Each number is 128 + 32 x the weight over its row's rms, rounded and kept within 0 to 255. Layers, rows and columns count from 0. The size above them is the row's rms in percent of the matrix's.

# layer 5 attention query, 64x64, rms 0.252, rows 41-63, columns 32-63
size [ 96  87  93 100  96  95  91 107 104  97 107  81 101  92  88  98 106 103 101 108 103  97 103]
[[110 122 114 118 134  84 155 179 110 148  52 121  93 117 160 117  93 103 206  98 105  81 127 138  82 172 173 121 203 154 108 166]
 [124 153 130 112 148 102 112 108 126 125  95 127  81 128 112 105  88 122 178  98 146 100 139 108  94 117 220 128 165 152 124 156]
 [173 138 116 118 179 164  24 145 137  64 130 137  98 165 173 132 113 133  63 122 166 115  70 132 161  92 145 122  77  86 179 118]
 [ 53 113  99 150 105 159 132 123 135 165  98 146 179 113 184 139 113 190 126 151 179 166 127 194 151 155 104  73 134  70 153 177]
 [188 157 144 110 168 116  90 132 106 128 145  68 148 173  78 111 138 124  85 133 119 182  69 132 187 132 158  88  88  77 151 102]
 [178 159 215 122  86 119 108 160 153 100 125  99 183 129 139  78  82 117 145  87 144 140 119 172 153 184 138 121  93 131 135 109]
 [165 153  50  98 156  91 129 148 135 182 150 150 170 132  57 125 113 145 188 124 152 147 153 128 117 166  65 128 150  92 126 142]
 [164 106 107 151 102 131 124 147 127 177 135 165 142  98 102 123 157 181 161  98 182 106  87 103 100 100  71 102 101  89 166 129]
 [105 187 108  96 125  82  72  97 154 152 141 146 105 127  54 104  78 113 136 139 112 181 139 196 172 155  82  75 102  90 112 212]
 [115 171 157 117 125 164 150 165 117  92 126 123 193 165  70 169 147 123 105 139 125 118 124  92 127  78 174 202 111 140 119  92]
 [141 135 155 148 173 101 119 145  88 120 178  85  67 131 116 144 110  58 128 109 145 122 112 116 137 149 174  85 124  96 174 175]
 [112 156 186 108  92 166 163 118 146  97  90  80 143 204  70 123 170 178 132 137 138 125 119  54 151 148 105 150 100  91 115 114]
 [124 112 127 129  88 146  98 152 157 141 179  61 147 176 156 157  98  84 105 157 182 166 150  89 153 165 171 146  74 130 124 121]
 [ 94 164 157 120 108  84 145  81 173  68 162 212 142 122 152 133 118 162 127 141 128 119 109 133  94 134  34 122 119 137 149 147]
 [124 155 100 146 177 190 145 120  78 142 129 115 136 183 116 151 102 123  47 168 149 168 130  62 117 125 133 126  93 141 127 125]
 [124 108 162 148  83 142 119  87 134  91 122 156  71 121 173  97  86  78 114 186 155 131  87  63 166 119 113 163  83 185  99 160]
 [115  97 131 109 132 161  98 174 199 142 155 112 119 117 123 128 126 136 152 150 127 123  52 216 180  87 123 146 119  32 111 104]
 [184  96 171 117  99 155  51 156 134 126 128 181 150 155 152 190 129 123 199 107 144  98 131  98 158 104 128 178  59 105  80  92]
 [150  80  56 129 123 162  91 142 120 172 138 190  45 125 165 111 124 105 142 134 171 137 179 112 166  88 132  93 102 121 146 171]
 [117  71 211 135 117 118 142  50 101 141 159 100 115 119 135 139 164  48 192 122 141 113 163 109 112 197 135 108 147 127 141 109]
 [ 94 130 135 151 163 114 109 178 130 118  83 181  84 129 160  98  93 118 199  92 122 102 128 153  39 169  95 102 190 124 169 159]
 [109 126 105 114  66  88 112 103 166 140 115 151 126 114 135  74 137 127  84 150 156 155 153 157 179 134 115 141 114 202  69 129]
 [179  98 109 114 173 115   9  83 137 161 122 109 118 128 150 148 159 101 154 185 110 160 115 185 115 149  98 146 125 129  84 153]]
# layer 5 attention key, 64x64, rms 0.249, rows 41-63, columns 32-63
size [ 92  96  95 109  94 102 100 110 106  90 112 102  93 108 102 100  95 112  97 110  94 109 103]
[[107 123  97 134 138 150 106 153  94 134  81 150 108 146 139 108 129 141 144  74  95 103 143 138 135 142 135 110 197 152 124 171]
 [ 82 109 148 121  53  94 146 116  99 123  99 123  70 168 145  50 137 150 160 104  95  92 139  97 131 128 152 145 130 138 129 157]
 [168 119 136 136  65 129  93 121 109  58 159 119 155 148 155 137 147 126  91 139 189 114 103  84 112 113 145 163 118 107 114 182]
 [ 79 183 125 158 125 146 118 140 101 185 138 130 188 111 163 175 113 137 141 167 148 130 136 115 165  90  74  57 170 113 130 145]
 [149 155 129 101 141 155 138 133 102 131 179  87 154 146 104 124 148 134  74 146 147 173  46 171 186 148 102 147 106  82  85 115]
 [147 153 188 141  51 110 128 161 102 111 146 116 118 137 121 110 106  88 133 115 151 102 115 174 199 154 103 128 115 131 139 115]
 [173 127  70 133 163 112 142 158 128 164 158 130 131 146 102  79 120 161 126 126  98 117 129 124 175 129  96  78 127 158 131 127]
 [145 126 116 110  82 116 116 192 125 176 166 154 171 100 100 132 126 124 147 146 188  95  70 104 100  78  95  68 128 138 170  97]
 [120 147  68  91 162  83 117 125 191 134 160 123 109 125  83 127  80 159 144 139 123 141  95 149 179 221 136 120  98  53 108 176]
 [125 180 172 114 113 189 106 150 108  88  95 161 174 171 119 209 115 137 153 160 145 117 134  96 102 136 127 150 110 148 138  80]
 [110 161 155 126 159  50 165 136  74 137 192  52 105 165 136 118  96  90 168 122 181  93 157 104 175 137 165 143 116  84 165 185]
 [ 80 151 142 132 148 160 143 146 137  87 125 111 160 144  75 166 124 142  92 138 157 138 101 200 127 165  85 191 131 112 120 120]
 [171 154 177 145 145 133 149 147 106 153 127  69 171 209 148 127  82  73 151 145 133 131 188 123 170 125 161  87 103 137 117 164]
 [107 150 168 137 128  50 130 141 179 110 195 176 109 113 145 112 138 169  67 171 132 192  82 170 120 142  92 160 141 122 161 162]
 [137 136 163 109 134 170 149 155  69 161 143 159  66 174 153 119 116 113  88 172  85 152 154  29 109 158 147 127  90  97 104 115]
 [ 93 128 126 101  84 101 182 126 142 109 134 163 144 124 109  98  98 101 122 163 118 158  29  78 150 126 157 176 106 117 119 194]
 [115 116 109 180 124 176 147 140 165 132 106 104 171  60 147 132 100 155 178 174 106  94  75 146 147  70 110 159 188  90 129 155]
 [157  88 168 160  82 173 116 156 107 120 139 153 209 114 138 127  82 150 157 121 124 162 174  91 168  98 132 137 115 136 161 105]
 [136  96  82 104 120 156 138 164 149 155 110 201 107 137 128  99  90 133 151 156 129 126 174  63 129  91 153  23 124 116 116 168]
 [ 75 111 126 170 113  82 205  65  99 171 142 104 138 147 120 127 164  74 208 102 161 133 180 111 177  80 117 128 113 127 148 106]
 [111 108 133 178 168 109  65 161 103 114 100 172  41 155 139 111 139 141 178 124 128 165 157 152  97 194 109 121 171 100 182 176]
 [107 175 115 116 164 119 141  84 233 146  79 158 137 116 136  80 124 107 107  84  94 174 121 176 127 102 168 155  65 168 121 158]
 [169  86  90 148 160  97 127  97 127 168 153  81 112 107 152 154 161 138 143 144 114 150 131 146 129 192 146 153 122 124  23 129]]
# layer 5 attention value, 64x64, rms 0.265, rows 32-63, columns 32-63
size [111 113 116 110 112 100 100 104 114 113  91 107 112 109 103 109 107  92 127 126  96  91 106 133 103 117 112 106 108 104 102 117]
[[114 131  98 156 120 151 209 115 130 101 127 126 168 151 149 112 152  99 154 148 123 125  89  64 106 141 120 161 118 104 124 196]
 [113 114 100 134 108 123 107  97 143 109 112 141 124 125 135 137 138 156 101  95 130 123 117  69  79 146 110 234 215 151 172 127]
 [121 107 122  36 121 178 109 189 182  74  77 164 156 154 165 153 158  95 114 162  97  62 118 154 123  81 147 153 197 157 133 126]
 [159 111 126 182  99 209 141 169 155 151 176 162  93 134 133 160  95 161  76  43 107 118 142 112 170 108  94 133 144 119 152 136]
 [124 137 168 176 110 111 204 106 117 131 147 128 101  65 101 156 126 168 193  47 116 177 103 124 162 193  96 181 183  71  77 153]
 [130 110 105 151 158 140 159 123  95 154 104 121 126  75 117 182 122 108 141 114 132 147 125 145 152 113  76 120  79 164 116 128]
 [101 160 106  72  95 164 107  76 148 167 148 163 158  75 131 177 110 152 104 143 150  64 169 136 179  80 135 124 179 137 138 158]
 [124 133 105 217 132 132 125 152  92 117 189  91 145  77  97 105 102 142 155 154 135 100 119  36 139 116  89 136 163 103 120 136]
 [126 147  99 196 124 112 138 127 134 106 143 154 146 115 117 107 216 151  67 157 123 110 211  59  96 113 125 130  93 162 181 124]
 [129 128 155 112 142 165 121 127 144 138 196 145 109 131 131 107 126 187  77 117 142  88  86 145 166 124 159 143  69  79  87 106]
 [110  88 124  99  97 150 169 112 140 146  84 188  41 181 192 156 228 179 106 135 111 152 113 113 161 114 131 136  90 134 122 138]
 [136 175 111  93 107 138 106 148  63 107 158 147 164  86  83 120 129 205  96  85 161 126 158 134 115 140 103 183  92 112 191 171]
 [128 161 112  89 123 124 159 194 178  93 105 123 142 102 127 133  99 165 103 102 146 144 100 164 212 138 134  55 140 176 114 100]
 [135  76 131  61  85  92 128 115 148 122 120 160 135 111 122  72 157 133 138  88 126 170 180 103  84 177  73 143 118  78 125 150]
 [146 135 107 104 180 115 136 139 103 167 132  82 160 109 120 192 103 102 148  59 114 126 137 102  93 152 104 168 164 101 126 166]
 [111 120 102 142 122 104 129 147 170  95  85 169 118 113 104  95 131 147 108 202 159 143  77 191 162 149 125  57  93 130 152 133]
 [158 128 124  71 152 126  74 142 111 146 131 153 154 134  92 121  97  78  55  84 158  70 174 128  54 127  77 121 125 145 142 140]
 [ 93 178 155 112 108 125 125 150 136 181 178 132 118  69 130 149  67 146 130  77 132 189 147 200 116 153 134 139 126 106 137 138]
 [100  77 126 100  74 180  92 144 114 140 161 185 106 165 115 133 155 148 117  98 123 166 166  95 161 151 130 160  76 188  67 176]
 [118 131 155 120  84 108 179  52 124 154 183 110 144  91 121 112 166 142 151 185 138 127 141  96 137 114  84  78 157  84  97 116]
 [155 103 130  75 103 144  76 122 171 103 108 164 126  71 157 111 119 105 124 128 146 114 175 159 203 167 182  80 143  90  99 153]
 [139 137 178 154  93 189 148  79 157 122 136 155  67 135 136 112 147 114 174 187  77 135 179 165 118 103 215 169 135 123 108 137]
 [121 175 130  90 124 136  95 178  82 178 122 127 135 153 128 138 112 101 144 128 114  95 158 175 133  67 114 118 146 111  97 135]
 [142 115 109 134 186 113 129  89 161 199 108 136 106 198 124 141 150 164 133 125 120 158 160  94 173 130 155 107 170 132 150 105]
 [116 124 156 119 116 143 144 139 125 124 149  85 126 141 158 126  93  78 140 164 107 115 130 147  65 104 219  91  64 104 150 130]
 [115 134  95 119 146  62  92 141 150 145 109 133 182 103 145 167 169 142  55  99 157  77 171  89 151 126  65 114 121 121 122 141]
 [103  98 127 184 142  94 102 117 164 160  79 153  98 136 151  95 116 155  97 105 127 153  61  91 123 158 128 121 162 158 148 104]
 [165 160 155  81 108 148 113 148 134  87 164 110 146 163 137  43 100 124  84 195 128 107 116 157 126 128  79 109 143  74 141 132]
 [144 173 105  83 149 117 171 153  69 183 146 149 122 133 116 110 183 172 137 158 122 104 169 105 156  97 195 136 121 189 149 127]
 [136 154 130 152  89  99 151 189 110 161 156 209  94  98 133 101 131 123 146 165 119 141 100 173 158 123  82 112  95  87  92 151]
 [109  93 159 103  94 157 126 111 113 128 155 137 115 175 158 164 134  56 124  98 103  75 150 102 120 137 128 124 131 127 108 141]
 [ 92 135  99 188 123 124  71 155  89 202 133 128 117 114 149 185  98  74 116 113 123  88 120  71 179  73 108 109  89  87 137 188]]
# layer 5 attention output (transposed), 64x64, rms 0.266, rows 32-63, columns 32-63
size [112  94 132 120 105 107 114 110 116 114  87 115 116 106 109 100  94 127  65 143 113 114  98 123 109 131 122 102  92 107  91  99]
[[143  72 149 108 186 150  85  94 121  74 125 169  85  83  94 140 121 113 140 130 119 120 198 166  99 154 159 140 138 155  87 144]
 [146 112 170 122 169 110 161 121 148  92 144 143  47  78 160 129 155 111 147 107 115 101 112 182 107 111 183  97  88 133 130 183]
 [133 151 128 172 151 109 150  82 135 102 194  96  80 113 155 143  68 113 121  99 196 157  82  81 140 143 100 116 132  85 144 135]
 [ 97  44 135 117 137  88 107 112 136 143  88 130 165  89 130 139 159 117 145 120 173 117 108 179 122 129 111  59 103 131  84 113]
 [119  79 102 107 157 114  55 187 102 158 132 102 145 147 144 143 144 169  48 125 100 145  94 163  96  83 130 139  85 124 158 151]
 [154 130  80 146 117  53 121 120 105 170 149  66 144 156 174  77 156 141 103 167 107  94 143 152 131 163 154 134 129  84 118 133]
 [126 117 135 156 144 125 120 175 119 110 108 159  89 167 145  85  96  68 112 110 163 127  67  88 122 131 103 158  89 125  86  83]
 [113 121 123 118 140 165 132 165 146 177  70 142 131 152 177 145 133 125 125 124 109 137 173 163  77 138 162 127 100 148 159 145]
 [148  93 148 116  96 143 136 139 167 116  77 147  98 125 200  57  97  64 177 117 157 111 102 143 114 124 150 109 145 155  86 137]
 [131 102 168 128 134 113  99 148 123 151  67 151 118 161  98 174 107 135 198  86 121 134 139 148 136 155  61 103 122 115 115 172]
 [161 124 195 141 121  34 127  74 193 126 176 136 146  98 122  89 119  97 117 137 149 115 112 162 108 161 126  87 197 112  81 142]
 [152  72 115 173 172 142 195 130 135 148 128 109  92 141  97 121 209  61 147 125  89 104  91 127 128 112 184 155 102 127  95 167]
 [120 150 108 116 160 132 114  77  82 185 139  97  81 142 143 132 125 109  82 187 108 142 109 100  96 152 128 131  90 102 144 144]
 [141 144 145 160 129 156 134 140 152 116 113  93 139 111  89 115 146 155 122 172 128  95  62 105 114  51 144 102 180 106 136 150]
 [102 103  99 141 158 186 116 183  97 137 201 114 104  96 153 122 153 185 110 164 106 137 130 126 152 121  91 154 110 177 125 147]
 [134 167 144 103  81 142 144  58 123 165 123  99 110 137 113  85 164  97 117 156 132  98 120 133  65 151 149 145 149 115  99 101]
 [139 211 102 167 117 173 143 187 128 129 161  81 125 121 155 117 104 122 173 144 111  70 110 103 182 129 106 129 130 114 114 112]
 [134  69  82 104 157 137  93 167 104 129 101 114 159 155  78 118 134 139 105 133 101 122  73 102 159 114 105 141  97 127  65 137]
 [ 97 158 192 115 145  97  93 139 149 134 131 134 122 163 141 144 134 148  75 144 104  87  87 159 132 120 105 118 156  90 121 178]
 [108 138 133 125  90 148  99 206 171 116  87 186 148 180 139  85  80 123  75 100 174 119 106 139 111  54 127 189 136 138 167  68]
 [ 91 147 146 123 130 124 125 148 102 128 136 128 123 105  66 156 172 113 116 141 147 150  53  39  88 105  79 109  97 135 125 110]
 [ 83 103 129  91 111  91 104 143  95  95 117 156 146 133 134 165 103  88 107  76 190 152  89  97 187 189 119 120 147 159 105 144]
 [132 153  71 182 135 149 137 146 133 113 183 118 150 163 154  93  80 102  92 137 145 141 116  80 174 173  94 156 119 135 116  89]
 [145 100 164 123  56 124  99 110 147 107 137 101 113  77 118 151 101 123 184 148 123 121 126 175 120  88  68 132 136 154 112 142]
 [ 86 102 105  97 152 167 181 132 104  98 122 162 164 126 121 120 150 145 120 137 175 163 154  96 187 193 103 129 138 177  92 110]
 [144 181 168 160 127 144 104 136 129 120 108 143  66 128 156  46  99  99 206 159  88 134 127  88  54  95 137 179 111 127 137 137]
 [139 165 165  66  91 145 129 120 134 103 100 127 157 100 173 118 112 131 151 206 132  91 165 165  98 120 113 103 125 165 145 146]
 [101 149 111 137 158 160 161 135 131 147 167 151 154 110 110 156 129  96 134  84 166  90 146  91 114 152 155 115 157 189 171  87]
 [143  97 114 191 115 174 113 111 145 116 145  95 104 175 162 110 114  69 168 167 132 131 135 127 150 150  43 155 128 154  85 143]
 [122 119 137 129 122 155  42 115 184 126 107  94 153 168  98  87 128 116  92 116 151 116  83 120 105 138 119 125 135 115  89 117]
 [119 136 155 141 164 112 111 139 174 170 120 169 121  64 151 134 156 155 109 118 155 180  76 113 121 130 144 101 115 107 166 161]
 [133  89 144 137 127 105 153 155 172 128 114 151 159 121 130  93 174  95 134 133  97 159 164 109  60 165 118 162 124 136  69 106]]
# layer 5 MLP up, 128x64, rms 0.27, rows 0-44, columns 32-63
size [ 86  96 107 102  95  93 109  92 113  95  90  94 102  83  90  98  93 100  99  92  97 104 103 100 103 113  98 105 107 107 109 114 102  91  96  97  95 102 113  91 121  89 104 101  97]
[[106  78 169 175 138 187  90 132 113 146 115 124 125 159 135 118 168 115 121 137  62 121 134 174 141 101 163 142 119 120 145 113]
 [106 109 109 143  69 170 130 111  65  98 130 141 159 125 192 184 159 147  89  99 108  86  79 151 124  80 125 149  92 107  96  97]
 [142  80  99  95 130 164 155 166 130 118 112 146 146 179 117 163 165 104 156 181  63  84 147 143 111 144 119 205 101 115 113 138]
 [136 102 122  87 106  76 180 118 145 125  94 100 158  93 108 103 189 199 132 105  61 175 114 121 102 142  83 154 153 149 153 156]
 [110  93 127 106 126  55 143 147  80 130 171 101  86 139 123 165 123 147 133 110 102 122 183 165 146 174 101  66 150 168  72 154]
 [119 120  84 130 116 170  89  93 162 105 170 127 124 126  58 133 149 139 137 136  54 145 126 107 125 135 174 141 143 170 106 172]
 [ 28 114  99  97 134  99 150 142  77 149 174 147 171  93 121 153 165 172 127 114 130 164 160 102 138 124 121  89  99 112 142 135]
 [121 127 112 164  81 112 147 106 124 157 175 130 120 156 113  99 144 114 127  94 122 192 135 147  77 110 117 165 115  93 122 156]
 [115 132 208 131 161 166 135  74 121 113 139 159 123 158 132 133  67 141 163 102 113 113 145 177 184 138  87 122 129 130 134 164]
 [134 120 149  96  83  80 166  76 124 160  97 195 108 117 133 164 120 135  82  85 133 155  93 163 127 108 155 123 111  73 112 129]
 [ 76 195 142  82 134  71 163 132  71 109 134 136 103 143  92  92 100 124  94 154  90 149 151 178 116 194 146 139 149 123 124 148]
 [132 126 126 110 150 183 121 127  86 181 104 103 115 163 109 135 152 101 158 119 107 131 206  96 137 173 175 176 153 147 198 153]
 [130 123 171  99 107 122  62 127 100 144 134  82 134 130 169 119 152 167  72 185 121 180 103 110 132 139 156  93  77 108  96 158]
 [137 138 112 168 124 220 141 106 110 127 184 124 113 141 170 126 172  72 100 169 130 145 101 121 165 136 132 149  80 105 126 129]
 [139 138  87  70 136 118  95 159 150 110 143 112 132 205 116 145  79 157 119 191 138  76 153 158 123 140 120 149 145 129 140 115]
 [113 147 133  99 157 133  78 142  29 158 125  87 172 149 156 145 206 133 119 107  79 143 141 146 130 154  94 145 170 105  88 145]
 [150 105 129  94 151 112 121 219 156 109 142 196 159 128  94 109 154 177 115 139 107 150 156 160  98  91 116 173  83 118 121 120]
 [117 141 130 123 131 125  95 170 136 136 183 119 178 125 120 148 143 130  69 147 145  99 145 161  58 196 134 111 156 123  75 223]
 [ 93 145 106  99 125 187 130 106 119 127 169 157 146 142 150  86 111 137  84 139 109 133 105 141 129 158 115 144 110 203 113 106]
 [158  89 165 148  78 166  82 162 116  75 151 133 116 123  58 133 155 144 133 112 107 173 127 182 201 196 107 157 170 137  72 104]
 [115  89  91 172  98 126 113 120  84 145 111 128 132 159  88 118 105 155  67 139 104  61  91 132  84 126 156 160 115 160 194 207]
 [ 42 116 176 168  82 156 161 166 107 136 153  73 159 144 122 141 169 135 108  77 126 127 134 123 148 127 131 115 107 129  85 119]
 [ 71 199 159  92 142 123 111  82 139 187 172 132 140 172 135 132  97 150 139  84 116 112 136  90 124 128  93  79 130 147  61 103]
 [122 120 149  80 110 122  96 175  95 102 141 226 124  95  48 193 128 158 118 102  63 131  57  93 115  96 139 149 140 142 146 179]
 [121 121 101 119  61 153 165 136 163 120 133 172 144 145 139 100 113 130 124  91  75  72 202 187 108 173 130 112 159 110 165 148]
 [117 129  75 139 156 133  86  80 110 171 154 141 183  80 105 184 205 158 118 121  42 118 134 111 108 109 152 137 105 139 127 167]
 [ 97  81 145 110 118  79 159 146 100 174 133 169 135  95  79 179 157 198 124 134  75 151 158 139  91 158 123 112 155 145 104 123]
 [103 155  88  84  42  92 146 146 158 143 195 109 124  99 107 115 151 163 101 151 117 130 165 142 127 123  70 140 115 109  75 152]
 [144 126 171 144 162 123  55 153 121 114  81 107 105 152  80 109 118 185  54 120 105 120 159 175  93 126 104 167 113 143 127 159]
 [ 91 140 116 127  87 162 104  95  97 133 124 173 107 133 132 116 119 128 153  84 143 105 142  99 177 107 166 180 158 112  63 187]
 [107  63 102 149 115 158 160 128  81 170 131 197 135 186 101 161  94 112 127 155 120 185 165 119 115 161 125  92 185 154  68 199]
 [106 146 127 104  55 149 107 143 152 119  93 130 119 116 119 172 155 116 149  89 143 148 125 155 133 122 121 145 139  72 116 174]
 [125 145 183  79 162 103 104 157  52  92 144 117 164 123 152 111 129 116 159  82  82 176  71 116 188 136 120  76  98 108 131 155]
 [140 155  94 155  87 127  81 102  90 128 161  84  97 152 176 132 133 154  66  97 106 187 106 166 148 189 123 108 167 118  87 132]
 [163  67  94  86 114 184 132 114 122 133 148 138 159 130  99 143 163 126  76  82 141  67 147 101  85 129  87  86 110 109 171 142]
 [105  97 203 104 110 150 122 176 109 153 168 126 116 124  69 155 130 147  98 133 112 139 127 197 125 138 124  95 155 143  98 160]
 [ 91 143 137 101  85  95  68 106  70 181 161 171  79 132 156 161 137 158  66 103  94 157 136 160 183 145 144 194 103  92 132 113]
 [ 83 123 143 161 152  87  63 127  95 144 120  88 136 167 142 137 104  90 103 169  63 113 171 163 167 159 178 179 100 104 169 102]
 [128 112 162  87 162 139 152 103  72 158 183  98 152 165 116 101 124 149  93  71 115 166 112  98 157 144  95 170  85 167  86 144]
 [126 154 161 197  98  98 160 118  97 173 149 158 113 128 170 140 113 130 104 124 112 138  97 120 147 167 140 153 109  84 130 127]
 [ 69 111 170 152 110 156  60 132 125 180 107 171 158 222  72 111 141 127 119 117  88 148 158 106  85  92  83 163 178 146  76 134]
 [154  89 121 173 111 199 152 115 119 141 119 156 213 147 184 142  91 183 131 142 153 131 126  86 100 152 113 168 153 166 132  73]
 [133  82 128 159  89  73  95 120 151 145 155 156 106 158  89 121  75 170  83 150 121 160 130 110  89 104 100 152 127 124 137 178]
 [116  91 183 173 139 113  76 135 111 138 170 113 138 174  66 135 206 117 146 151 136 144 119 161 164  87  93 129 139 166 156 124]
 [154 136 141 142  70 115 115 122 159 127 143 126 145 109 143 104 164 123 101 115  75 126 174 113  87 162 177 102  61 120 127 212]]
# layer 5 MLP down (transposed), 128x64, rms 0.252, rows 0-44, columns 32-63
size [ 97  98 103 106  98  97 106  94 116  96  92 100 100  93  88 102  96  98 102  93  99 102 101  98 104 114 102 102 103 104 105 112 100  94 101  98  89  96 105  93 108  94 102 101  96]
[[162 117 154 142 140 171 137 102 105 130 186 112 117 144 164 127 127 124 146 154  91 125 119 130  94 126 130 109 115 106  96  30]
 [174 111 165 117 135 156 128 175 178 132 112 120 204 115  84 127 141  98 138 102  75  81 130 132 143 155 145  78 165 132  79  99]
 [180 124 124  90 131 107  60 135 148  98 119  57 140 170 201 115  97 114 183  91  84 127 178 135 144 104 102 117 130 131  75 130]
 [ 92  93 107 122 169 145  58 125 198 153 146 122 110 118  93 137  98 164  95 121 133 117 112 150 124 146 125 108 144  41 152  57]
 [134 133 161 129 134 187  79  74 154 120 127 116 140 150  92 152 115 102 117 158 143 101 173 203 109 106  96 147 130  72 106  75]
 [142 130  78 149 124 160 129 134 134 130 122 116  86  92 115 141 137  76 135 143 113 157 119  78  71 131 172 116 156 117 158 157]
 [141 179 140 138  92 133 150 145  88 126 145  91 134  97 109 113 103 108 123 160 165 151 173  90 199 125 164 160 146  60 109  56]
 [189 110 136 164 146  85  97 141 139 114 123 163  48 151 115 156 107  89  82 108 175 122 177  81 111 166  83 142 135 138 153 154]
 [133 163 149  69 116 115 169 128 130 183 110 128 170 118  62 118 142 158 165 121 127 110 165 157 107 112  92 107 193 177 170 123]
 [129 126 151 110 109 119 158  87  97 112 112 108  72 120  85 152  66 134 122  72 125 140  86 181 140 107 157 160 126 110 125 125]
 [166  95 136 136 153 151  75 138 151 132 122 155  99 107 101 126 106 145 135 115 151  86 159  84 141 110 106 112  72 163 114 174]
 [112 143 119 105  94 168 182 186  97 132 118 143 139 136 152 181 164  41 166 165 104 147 141  33 148 129  91  93 142 135 148 146]
 [152 121 172 157 218 121 134 143 195 112  98 153 123 119 143 135  76  80 121 105 104 126 128  90 145  91 169 137 126 143  91 129]
 [149  90 174 114 107 168 121 101 157 136  80 105 152  89 124 124 131  98 154 154 195 191 126 115 131 174 126 157 132 129 130  55]
 [173 105 154 167 130 171  96  94 123 156  98 149  98 163 141 133 115  81 127 108 119 107 157 143  62 143  86  90  82 110 136 159]
 [156 102 139 112 138 109  57 119 157 156 138 182  96  92 126 156 153 119 148 135 174 183 161  90 132 137 110 206 107 122 102 182]
 [171 145 150  94 158 157 121 152 134 148  74  66 146 130 124 112 103 191  73  95 120 135  67 176  85 138 113 102 141 144 125 153]
 [151 178  60 111 163 156  76 139 160  99  90 163  98 133  98 106 159 105 112 150 126  76  67 206 126 148 153 136 136 130  95 105]
 [149  95 150 136 130 126  82 117  66  55 144 128 132 135  14 159  69 139 168  76 122 151 119 158 107 154 152 153 155 125 172 123]
 [161 123 131 111 144 172  56  92 163 103 117 186 125 148 110 129 148 141  91 142 144 123 138 115  99 182 176 135 170 103 105 148]
 [182  76 157 123 164 139 100 122 169  97  68 116 145 108 126 137 108 154 126 112 133  85 149 101 147 106 166 140 103  77 106 171]
 [104 166 195  77 139  76 176 111  83  83  83 205  98 129 177 144 143 140 107  94 133 149 178 161 107  76 157 126 132 102 106 129]
 [189 113  90 160 155 157 129 123 111 151 169 123 113  98 169  99  98 156 160 139 112 100 183 149 122  73 115 117 119  87 171  81]
 [145 102 208  59 105  76 173 123  68 102 134 131 121  67 101  94 129 111 132 127  84 202 157 161  86 116 148 152 160 151 135 105]
 [106  77 126 112 144 170 149  96  79 147  71 122 136  73 159 130 202 133 144 128 130 123 110  87 137 101  93 122  84 146 146  99]
 [ 94 143 154 109 115  60 197 150 106 136 131 107 168 125 125 133  63 133 181  79 116 141  81 115 124 140 130 176 146 185 108  91]
 [140  93 126 111 171  92 141 111 128  79  67 109 148  81 186 199 140 121 129 140 128  90 140  83 143 121 144 119 180 139 109 111]
 [ 99 133 169 184 202 150 141  88  92 138  64 136 120 130 205  75 152  54 144 139 154 133 137 123  73 139 192 151 151 130 104 105]
 [116 182  58 136 142  89  89 125 149 110 155 129 117 155 168 131  88 163 131 151 169 165 111 106  80 142 112 134 112 131 149 142]
 [128  70 100 148  85 129 122 106 148 109 126 131 152  93 109 120 142 136 101 111 128 173 131  97 197 104 156 164 121 169 190  82]
 [127 115 141 110 106 132 154 147 170 117 210  39 111 140 123 111  99 154 118 184 108 132  94 116 156 130  85  71  96 118 108  79]
 [132 163 133 177 139  97  95 134 123 150 109 116 147 115 139 114 153  84 115 126 128  69 176 101  94 147 175 100 126 156 201 102]
 [130 146 114 150 130 140 144 153 109 189 111 108  68 111 181 150 181  95 136 111 149 129 150 110 136  93 133 150 177 103 102 105]
 [ 95 179 129 112 153 137 161 140 131 134  96 153 103 110 130 148 146 125 132 156 159  84 124 159  87 103 123 158 106 161 114 114]
 [126  87 174 104  99 173 163 107 136 126 124 124 132  79 131 146 151  54  80 197 104 120 126 112 114 153 132  85  94 115 129 157]
 [134 105 136  86 129 159  98 140 151 159 114 135 101 107 110 128 127 152  85 130 182  88 137 154 167 141 114  90  86 113  62  70]
 [147 153 134  97 155 125 163  88 154 141 161  89 145 103 133 101 127 131  90  99 148 174 137 146 110 153  86 158  99 185 152 101]
 [161 167 140 136 191 117 141  61 114  84 127 119 105 140 192 169 116  92  80 147 120 104 134 133 147  86  99 140 104 161 226  94]
 [138 172 119  96 144 121 144 155 179  74  64 117 132 159 178  83 128 108 173 103 115 128 109  80 124 102  74 177 183 138 157  89]
 [133 182 150  76 122 130 133 158 137 143 103 102 131 184 118  69  99 123 113 165  95  57 117 140 150 119 153 150 122  76  88 121]
 [190  99 113 140 125 107 104 163 129 145 153  74 109 135 112 182 132 118 130 134 141 216 133 104 135  88 161 115 175 126  94  90]
 [116 118 151 101 127  78 102 132 154 101 181  80 152  75 125  87 125 144 155 108  76 143 134 173 161 139 118 117 183  80 206  27]
 [160  91  78 161 108 127 114 134 124  88  47 120 164 144 186 151 109 188 156 134 109 150 137 141 115 166 108 153 132  83 102  70]
 [179 178 101 172 165  81 145 187 126 133 115  89 216 192 113 121 144 141  82 123 125 188 133 122 133 146 135 113 151 100 128  82]
 [147 117  74 125 102 138 105 202 123 137 145 153 133 104 108 120 106 100 171 122  83 187 155 117  58 117 124 113 128  96 150 186]]